From a checkpoint of a small transformer trained on Wikipedia: vocabulary 30542, LayerNorm before each block.
Each number is 500 + 40 x the weight over the matrix's rms, rounded and kept within 0 to 999. Layers, rows and columns count from 0. Numbers have three digits each.

# layer 4 attention query, 96x96, rms 0.0674, rows 37-63, columns 0-95
503482579521496473545480496500495477486461466579535469460519549515583444567529442488540519469561538500508642520507510474501485517465546480473446527501510568443473511449505490464494494512524485483485514449510460480477479539510549488550497575500528504521525562561465467485496473522540429516
419483531472568489544517517460477461538542504507569492431506495540481510458488430578502466470490471566558453521500560572413437484451537555404425585509570432529509397534507587460444486452491449497460528392530521509530466454462512418544541542474425601433427496439590539497551475447477496537
420414486536468553558515512446546504486506529511491397509438422539495480462537473518433424561374465512548402542403496495435433381432524395596518437420485455449447472440514474461484464532598424481465507430522379474452459435412565414402460534483473558548535474589543486538517433406432539510
470593403510580511458509446564485459483546499536423414484530463572534562547463431413478520481487474547578449571544522527521483482411567456518470485584399470527550465526520493519580497545497543525509538513579510619530527476505552552505519467494527526473533549527498541588531412532508543582
495376415510506485407477412575515478411438491501471578527445577399548434588527608478523491503528502365516561470473418527483411574507574456489462408572543464486591691447474414498488428559424486579541493565438546430497509473586497446526589428466547471522602530449424543457404565498436472486
579556537471436480454463519563591560450552478457507473438508515484465593483421467513506497512691468544516514503464530565488514541416369475478513445460483503554467409425481443585470585364562522511499487439443571501440475453452473457513567464505434466493470479472487422459529513520440487454
562512536501489396515440578549499436497536457484514561470492550515514602472427496487541607519473486540442448447512509506496583552451460484451465502449440529490390570506487545516514524498469540426542456521432450564548509485516480524494441495480448443498518540482391464520529508552463493466
406544404496454543547506457424464450527540653553516514471526435570502404485599414538476410493286401525561441448496483520471392440510586404604454566503479411460491397450424549523565407548484344434478543468633434554507513429452663381485425480474570455481433484481584440621561412380527519532
437487547484549419557469457410463475548520489496437562552511448522456483402498367430537532521506424495565442514503460557407485542471532565536487524497540453445461437484489540485555503452450398473486460393425519485542535498509455496430567521499453425501368463515557446506516475493479530515
512470560445521522553622598485541501532549569451516484496522472544477628513424494483502565455534478606537422544484518536496596505525429497520488555528484502433409454480504488508575571363517494383482456472456448542519602408421500512601536572516448512455499445519629526454570505524551588518
570506458461499608492415432551502483448416439587472465480549481478530399618487590481522436486437547437525460497505482387505505464566528391442436440535445533504511570505554521503551460627513544550492445511590510516485448555514586496559488605598681522562487551515511417491480542468529483551
631474542478475574502536505555619576488528503491517475508541563512495517439463590589468605521583495482440600462474452477491489527451516504524555479462548535541433504524515408510529457606514532439552444459476558501476520481451563560480530479558497524543557530556514514411569419525477528511
539428464522496420385451475544499502391471434561439476507502528447541523646441571491497493475538535377442501546428473384583382429523574440505506427537532319463616600496544498426423369571538450507449452490535567450405458548490564393399476456517571497515489537454441438458412548427482403466
477580447441457461457491456528448453484513570520518443405453470527460424528417498414476454535420440576488471495499480456529401334429587391468502515393451474494481506451496497387494388584591433385546512441587409442443486555540603364458536503547496515502518419408475491471526491288501472552
459491454517493502535528492456453433535550495531529460486571590458488580346493468404532474472463487542563470557523505532485536516552438595537528530589424521467480489473463497620575588451459493558509477480425411489566537439471379582557467556468429411495491462528553566477555447536482515490
656496592512522456531505446549446587424513509467634581479506570494618574543453563534516592539618529412500589487528530510603504542563551510406537537485534620596458634525487410445523453532572622588604470564427531531474439557552493601534444541589548493511573582469484585520542542505484535558
444498515587401497483459436498518572468485532522433500540450507555463447510493504477493446432503479504416522445454436499444540429511528522500480373460485446448457579395479469479448561443457502558504532460435477518456516525486499446493530488506454573441445440425572475482514483472458460441
547460578522520518519585485512483483604508504561506458494580488542514485517486454499547505468439475483566462508473445452470547502518519543481538523491591545534528493518492577513546480489444488485491475480533463576467536495483532527509500482528535477493400443543547469524563506491441445515
449542591523567498520491489467465487497482537471543520504504472424446414465496454501465546499438480554484426564536556452472529568509534543579412417464428493478490438502442641511536537379467427425504448452488497507557496456475429545549417491529551417566544491517481641461573519570500543460
517542586552499492579470483536495446496587570524542516538530468595413540484557484437566470502514432612538530511545540447558501479525465505609534544495527499555481523576534520501493478480597564529552556503507517511435473512608558507555565473534458600502550542529564497510574612551499459494
463478488438594543502441502474516479598502463525407478509461437526562511476498480490498510464491424484476368541433500496486499364484639533493455448530463449488532527458483576468428498539572497495457517437642551488456485444504493443479505472402566556426524467406580503507488411425524509529
475513447482473542499365439454593539531532592459559412469531515521468496493432413508477518455458509569524490571508470510363440437465509404510503575428440563483434402517488488389544463473477402438485471398540465550523528485467564442386531535402493453457469508504527469478542515493483470500
498515489486412524465576397450469434430471557550555478421579491520476473441528465526514427484528478460485512438443448434490555497555566513536472412550618513542517507442511463451419493640525495476454488391552523515490470493566544524530525543463495526474469473460462518546489538531530429482
494579522528599463548525531437550467519519461480486491500520500511505448545521466492535500538383531408577499524560447569468573467458504482504528528472545466535551539588442556456544488530479490564435510480479446465528534473516478527535462568509501532613460543467527449497440539513500528419
456396467500527518477488422504498457534531541419409456518462496522616492445507456500501460445421547491434489499499478530495453483492513486526430442461481475584556532456442552496517401571511478522394496544507502511511494493493537470533444526496500385457501544465451556495535466507529493470
561487410549437498491500491506569518462438489543509590536462527509565502659554555548447516549489509440533569436428546426435456454485568417458498490486533460474591598423604447454495391600577558508533504472606536482495495523575585449477512444530606528552560553489555445494495508541494457570
548612565468487577556523514430500510508527575432620497506621509537514552434506453535460663528655509696503460581443545504590524468532444627493458554367568583379448514514459496488535604357505554446522525441387554503567450516466499666510463567502446539533487572529555465583618491542394558510
# layer 4 attention key, 96x96, rms 0.0681, rows 37-63, columns 0-95
488459563453539474489527487474560517489497537471470515453525540471499486508489544492396555448457515517477530474500566503511463534531457556467399428487483574456458517387481532509476515593467511490521577487511537494558512547473447447478520547505582416534440452614477505482494536539518440531
447530473454594532487459506506455440529545500487513501477546505495486557512507533530445458438531459498524482520450467573465454538539496479401427512453550460568558506450517575446519465558624490525455496524577557438538450550465538490518543499440551521426419479436533483469449555455562454498
532454496503453576582464502535558498426520432504502518488470596543520470542515604590454557566408514527482602504431508450500467494466494465533516496444404535501519504534503451515473471595609527523455456453549451397457480514539572508399440534517483551551634508538498543447464439488487455517
480499437586499488408435474536482413516423469511477480432453453531521575584419507405427537471546573482546457611520531563538479472396490433501465471564465508507532456567516473527497434534518528552573515495533510584443547497506494466547582540431504477503525624527515500524519449505495527510
482457407501501462493505430515458495447516546494525602503461575473512488447526548502492593521540465460542550478506527569568498599509477537447488513522565513533500584513496448532521613423465546552571441527400482447486509503535450539562528450494503494508545513504510517465502486490468529445
571564523497474448486517442614561577511575500492446459458489425599440536548514451489513548514516457527483517515492496540514491491420425485468472514529461562568479355485482497599471511448492516554497485489576479525423433474480538494514511452581450571518490428488581462515512469507548450417
542581477469531528475518574513487474559487504473536513495456525462461557538412523451518555510460476513540476508555532522558568497434502481526523558467499515446458523489439576451489529477423505460545513409483408484471512456519481449452508508575539503472514539522434515535491652454509520404
485454433564496568520509412497516514486476490499468521566427499518514465576494518532452481500397497429428509461467402465547365481601509387526497602542577445468513528498445471487451407534422590527536495502476490538453486510480572460499537451505542482494532528550477448506487519484469430482
596512504407517518520472446490498547540474503546464563519515464536494444479507471442558566590511430444555525482475505494509486542532616543515423463480593477530514467477470466484533414454481460565456502450532499495542484507543504437413550437493545409455477537502556474514497501487533543552
466519500498542480572535498527560481574518542570469481593478555547476556553434500492447578498452475530533432501481469514496498522513532520466576486450402618490549470476449508485491605518511459390520474511497449494417523470454572478476508484464534529491543479432561508530510441511568529618
490540526561584622426533525564547505470391424476514444533556469469492496583461509480455501444496519562512515517575453469556542462525461500433432389529479539459469494436562436495484456514479499484418461566376504524460512481469536550585443565527565526569440519530501499501529486515446493553
487400502447486581520543569532569554522541486488536441505518495441502573449479492508472541508591486542539546526402515484482485562534481524551534570494495517506428472446459514568545499522469556469467403499533433514546526429468532532450450499452450516475529553545526498447573492480452524535
567513585478464470399466486503492526429546399461437556499476548534495604510403529567421586515527458499425489459446491500522534549502492519463477449493515476553575477498502542410471493449468492472531524505475581522459448582487483553430446435508492439536480475458458555466480480556494481551
595429427425438446413536524519431504464478502469550493514464511546487509613462542425529457514476454500502538438497561448512436494489524487586507502480457508565442606487594449438536446580502587452587530532533467519479493591495588510485516527563537497541470464472491552460543592395553475568
432510490497498535560539437472499432526502518496490501487484491537425526454473460502453469469441468458527491565554487471557446456474533559468538506546508570446523455509487410382585499522477476587449518470511482519519556476595429540573475533471484496490546498557515564500546540462454513512
506489592478560529543583445482474443535451509398619444453521448467519505500549526449535506510601511575495446586542540552454465506434458498532503501490455515476518513484463512368570451522472558495541458495412417526528509499424500546546492616518568508466424567455539453441598509495473570512
524500560540488494523397464581496548532522477485462563486458544580539427422509490493449481504458445524449550434538553503498500490610613492451539373442480525536415531480482484582467555470472540499532474472441539502465446457508468444572527494538475581431531461475572525538504462489525472499
594431541506537519520498448496499465602500486537521479545518511542467563530495566452475473434527515470503475481487485367540532527552518490434526474520566449530489513484476561451507473473412454484394462441480515555480566452499514523514462522504517523488453505568569454492513519481548539509
446450470534536531452554497493410494356578495522539582560564457533544450456442403468489567576370506516519458545447533474586524532534576467554413495519476446458519603456504547532517553462485450450496541421512544472467507507470489533582444472533609467597568483468499571524515558557538455444
434584565513477475537494411483499423489518531504514554431532473569375561538585478459576436446493396646548555520506447497498549453509499550519468494501514471539491571450555541446525448587500536470600495465476535542470464579529540425473497440537443524532524503492527506499481482515429514539
514477412456511502409503548580451450518441456485475498498502465527545545471575487447501561482591524432472435533477436503524518420491581503489472428539519443514534588501509588469465558514523541518485471489562579458442445490518456447457479490498539645415599500465542477543499464483486517572
509582425462459533447451460590569585449544501489424470529504624438505503517548449571501502527503494569494576536513533442488454568479495436428459556482479536553449436404483515529569478523430450498504540510546494550459511447547569405461510561456599441546530525549494465465554545484454520538
477506572456478506502502467454538414449532612577550451448543555497469504437493518579508451463578457438418590403434423515535496480570540518570424444543616508516490527407509456490507508515467512449473512450474549498492468495531518538604573568439476564449466527532443501508548503523653461504
438538533485435434576486502501561469512469538446580503497567455405571493509481487463523491544454548486491463529519455517429585521458558507509533421430602448578543536535495472520534433538530475547435500542443431521510495494483475567488456518538504548608464557536530446475431587472477478456
481471377483586518468524454488458536467463548476420475505509502438601440437455575513481497439513518533455465553581514467533399509454605544507461537431497551508521554528463520557474538523416463538470506469510580535434450522546505553440488472523474514417569550449412533462501517514505510469
543517554522449534559510504557558534513470506482590509521473527502478524586471484551475539570599515516510536476467532461423496475520514475456499488503479550412509542450503462514407530508512543541571451502485517498489564458499537483491458444459533439494581550508502426459486506578469522440
399507547465521540507487521403519443574497563441532456523460482519519465518494492570399528534517511648547406414459487553508436447484558457559395524468611468435457513444497546398471521456522443444526572447476551518541467472477569562500485543435555516587444495563579458510596430525387535541
# layer 4 attention value, 96x96, rms 0.0675, rows 32-38, columns 0-95
548517510482522560511543557498537578623476460532483472498556449546543490437554510489566492459540547414555461541468424540507558506506520548531547556472518549468469496524499460566544475559446566484487453499512520504511496508456497485425504566518508569527484548511538418439406456509497551524
493527574535542441461599488472450431461563523564561487488514411457477525520534520477529494529486455484542527460442586423538433502481496593477480508559524460469576502523578500581408459481562521493520500370511553509435487490550466511500553441489478553577451431536508476428534498517486447504
546581545500519447449493477550509593525524534504497498521426522493435437490451460435537548532545581489505491541571456615598445516529489499592477463457534548573407569545510512590491457506504415586462528518479568498508475480548591469517520479565485561557524512483523476468524592517460501464
486551499457524494533518479550493517449467493528526537531569580468483460519443458430532531524570541497493536584496476555458523536486551488506612547504469542504405548420483425568605562568493456561538519524523556436575519483485586543575506540466508522458546491518550496490476416455487399478
484475459357462489447581471528529421539462534479458491519555448420448485477431526510490460471517456444470510425504467527516463562516491408493506500563471449486471493476504538495518458469467495485549542547492478578519536487491416532477502465461527447420465432512581538450528509440430413516
458507581517536543558499519522544457436604512480468527464453584484545517503464599546522444577463565512487429511583539568548450618513531450439404405518453466480572539515462457558476547525509503434424560534541592576508442424503445475451520464418553488472492469506509539531564451566522510468
503427488463505458579531548464500520575551505473453577533469525473496468504544475556498542466471452484454483501470549464467440428573447592503460426443537431426594491523505524502550418471458490509556524511429486411422540522608494498430441540476517568519478536446500630583559435532486575467
# layer 4 attention output (transposed), 96x96, rms 0.0836, rows 32-38, columns 0-95
442598544576470465504480463530475432422486568492524595469484488491429505559490506523459447568484409552464530486533576481489481470478530407541444457476433451522517562485475535517519493424530517503618526466490519520451524502535480471553549397483518490493513508449489497553602524539522460429
560480414543568599546454512546544496532490483533440496537464535463550544462459529537462477448458528514450512519532466552497521491508507430548482535487433590530412488488427469498561545508422508525485473519460464516506496512493470505488471561488543498411524545494461490561496505460473545498
500492468437455629505580519506501496526534530541446465534543520493454535495522548544398574451492475612429471457416523429441520487522489510455486524520500526469487523495497526497488499500492567490595476503597508544500604492487544519513512505419483483465474533513513514457552413518502478545
529520526451509461489539542512464491518533477461516479541471443537504535497447457580536512485419427520485472466508501497580482447532489548474477492411524405581554499553559624523436422503508479398444533504498542506496472562495535510465438472485492465494512497425449502461541548525468450485
448541517457532534504480502467463492540477446461559455410509476514542442468542509491482492516538542584485524492533502468532454437494520568506423482422497499477463537507512553513457480559520539557486546504479512515497418509494541479480411545522547521543554548492458522476475453463453506492
550453591503488454558541477441429501528509513546473508574515538475442538451553540437510547503521452516460524521526459461557498508551483530549576478462498563448449539529509477422501397592562463564488485504410423490506507563538476485437447508501501483508449469533504425471558537447433426523
493570520481502502474549529572605460497511528545499434390565509431493526524460501496518406490556516500491551522479503523504560542416450431429526509545507552549446425482487455468474500670568532526491518513548484541468480449521462441551567545507477487536472535495492489515489590536506491484